Part of a small language model's weights.
Size: 10 layers, width 224, 4 heads of 64, MLP 1344 tanh GELU, 9.04M parameters.
Architecture: LayerNorm before each block, learned positions.
Training: a variant of SOAP for these matrices, 244M tokens, 5301 steps.
Each number is 128 + 32 x the weight over its row's rms, rounded and kept within 0 to 255. Layers, rows and columns count from 0. The size above them is the row's rms in percent of the matrix's.

# layer 7 MLP up, 1344x224, rms 0.0551, rows 261-280, columns 32-63
size [101 103  98  95  98  99 102 100  99  89 102  91  93  99  96 103 101  99 100 100]
[[115 134 115 130 146 131 169 194 121 106 124 134  99 137 158 130 131 169  96 174 164 155 142 179  53 135  91 135  78 139 101 145]
 [110 138 128  84 180 112 150  95  80 113 111 100 159 129 120 104 166 107 129 174 121 164 153 143  57 136 110 149 128 147  83 108]
 [107 113 138 155  77 123 102 104 104  72 129 101 118 141 134 198 112  74 144  76 157 155 142 108 175 175 144 175 123 131 125 109]
 [ 90  87  82 140 121 152 161 116 167 117 146 155 162 115  87 137 117 114 122 158  86 128 163 142 125  91 153 104 121 122 105 166]
 [ 66 146  84 110 102 145 105 126  95 114 107  82 107 172  72  93 197 141 100  58  97 117  93 133 145 171 165  90 108 170 105 129]
 [125 153 114 143  93 177 153 138 138 140 136  73 171 144 145 140 115 154 161 153 157 136 121 143 108 133  66 107 127 114 147 105]
 [203 154 157 139 122 100 141 107  88 108 148 122 117 157 138 140 116 108 161  73 129 172 190 156 101 141 157 174 119 170 116 168]
 [ 76 139 100  95 197 100 184 142 149 105 186 118  94 113 118 111  64  50  92  84 150 122  64 114 108  98 169 135 148 118  38 166]
 [131 144 119  88 164  98 175 142 136 131  95  85 130 130 129 146 136 160 193 148  96 113 183 194 127 125 151 162 213 141 118 190]
 [154 108 155 136 147 154 151 176 193 180 122  77 188 163 128  78 124 145 128  90 136 101 110  92 177 176 180 159 128 164 108 163]
 [ 81 170 105 138 123 126 181 142 143 162 148 138  82 109  64 137 142  99 119  90  65 178 128 116 119 118  87 153 137 166 119  87]
 [166 151 141 106 115 147 142 171 213 135 171 108 147 153 183 117 110  96 122 124 151  98 165 139 105 179 150  91  98  97 109  77]
 [ 95 118 110 149  91 102 147 130 100  87 138  93 101 134  96 143  92 110  89 119 120 107 142 134 119 184 125  98 104 126 113 128]
 [138 140 154 144  70  74 117  87 129  86 117 101 151 102 137 125 149  89 148 147  97  86 130 164 132 171 129 168  69 155  92 178]
 [116 148 136  97 147 186 104  94 155 148 141 131 163 198  97  82  95 104 162 150  68  92 134 207 175  91  96  89 104 101 130  67]
 [151 129 178  74 160  74 142  85 119 173 153 114 127 147 142 132  79  78 125 137 106 133 116 150 178  97 156 151 130 170 127 132]
 [ 96  94  93 200 146 136 147 128 136 137 145 154 123 185  87 128 198 174 194 100 181 127 155 116 103  99 175 138 145 107 120 137]
 [ 72 134 157 105 146 112 126 136 119 136  87 120 103 134 113 112 126 108 104 176 154 114  74 155 114 125  66 127 103 183 137 153]
 [159 121  92 143  85  89 184 128 139 110 220 145  87 192 132 117  74 157 151 120 146 128 144 113  58 153 158 132 112 185  87 134]
 [108 139 108 104 178 121  83 158 162 163 153 128 172 156  91 124 114 121 122 136 171  49 150 119 113 106 164 160 125  99 100  92]]
# layer 7 MLP down (transposed), 1344x224, rms 0.0551, rows 261-280, columns 32-63
size [109  99 101  92  95 105 105 107 105 105 105  92  91  97  96 106 105 100  92  99]
[[138 118 109 168 170 129 165 143 125 122 132 138 166 113  90 139 148 105 106 124 108 159  82 108 131  87  95 116 127 199 149 175]
 [126 123  49 140 107 128  92  88 154 118 120 132  80 123 125 159  70 125 155 126 164 115 171 180 130 160 196 171 106  78 121  66]
 [100  92  47 164 103 133 112 135 115  81 124  74 130  97 128 148 133 193 112 103 163 141 170 157 123  51 103 103 162 107 112 106]
 [152 116 126 111  92 113 183 104 105 111 114 118 129 113 151 148 135 166 138 184 107  43 177 134 190 208 141  95 165 151 119  85]
 [171 117 144 154 125 164  84 113 150  93 112 159 134 133 155 165 117 133 138 139 148 104 114  71  72 128 197 136 155 151 155 147]
 [146  64 168 187 143 198 103 134 117 126 137  94 120  66 118 132 104 164  80 114 159 165 162 109  98  38 112 161 117 102 135 143]
 [170 128 105 109  79 106 142 129 180 137 129 147  85 155 104 126 114 124 142 104 150 132  93 127 161 205 118 145 137 164 153 120]
 [ 98  86 138 128 173  87 170 152 116 153  53 180 149 125 220 158 148 151 100 138 202 110 176 164 108 106 102 172  71  98 170 118]
 [108 116 144 129 165 116 168 137  77 106  71 126 145 146  92 175 110 140 125 148  72 172 124 159 120 130 168  91 181 118  58 123]
 [136  92 126  86 127 192 148 199 143 138 114 148 110 143 142  96 136 109 164 153 125 160 127 116 132  42  82  74 133 189 140 163]
 [148 127 130  91 112 103  99  81 145 108 163 171 116 179 191 127  46 114 168 107 129 146  83  82 140 135  94 205 115 120 140 166]
 [141 111 175 178 194  81 140 173 151  95  95 149 176  68 144 166 150 102  80 148  97 120  97 154 166 120 181 161 124 111 100 146]
 [123 170 149 143 108 125 117 124 151 171 128 138 138 111  68 131 163 138 167 126 167  72  66 161 138 171 113  92 170  73 129 112]
 [193 146  95 100 116 107 156 120  75 163 180 158 127 116  97 134 122 116 111 139 162 146 146  99 130 113 108  72 148 125 140 111]
 [122 157  89  77 206 117 149 108 113 126 109  96 107 100 144 162 114 103 100 177 181 204 142 123 180 175 114 117 160 139 155 170]
 [ 75 101 166 170 153 124 100 122 128  99 128 121 147 174 133 115 172 177 123 122 144 120 157 119 150 164 123 115 103 159 129 139]
 [142 151 108  92 105  93 113 123 100 151 138 150  98 168  82  98 101 102 131 178 198 128 119 131 107 132 144 118 105 184 135 155]
 [ 72 147  82 101 170 109 166 137 158  34 157 116 179 176 120  91 128 172  90 137 127  93 158 176 123 170 199  87 190 109 152  75]
 [170 159 113 141 114  95 165 114  95 114 111 103 173 220  37 101 109 142 117 175  97 134 170 182 128  63 136 153 165 105 107  44]
 [149 125  61 153 120  98 157  88 140 125 149 128 148  90 121 147  91 201  75 115  46 156 152 149 192  75 136  81 139 141  69  82]]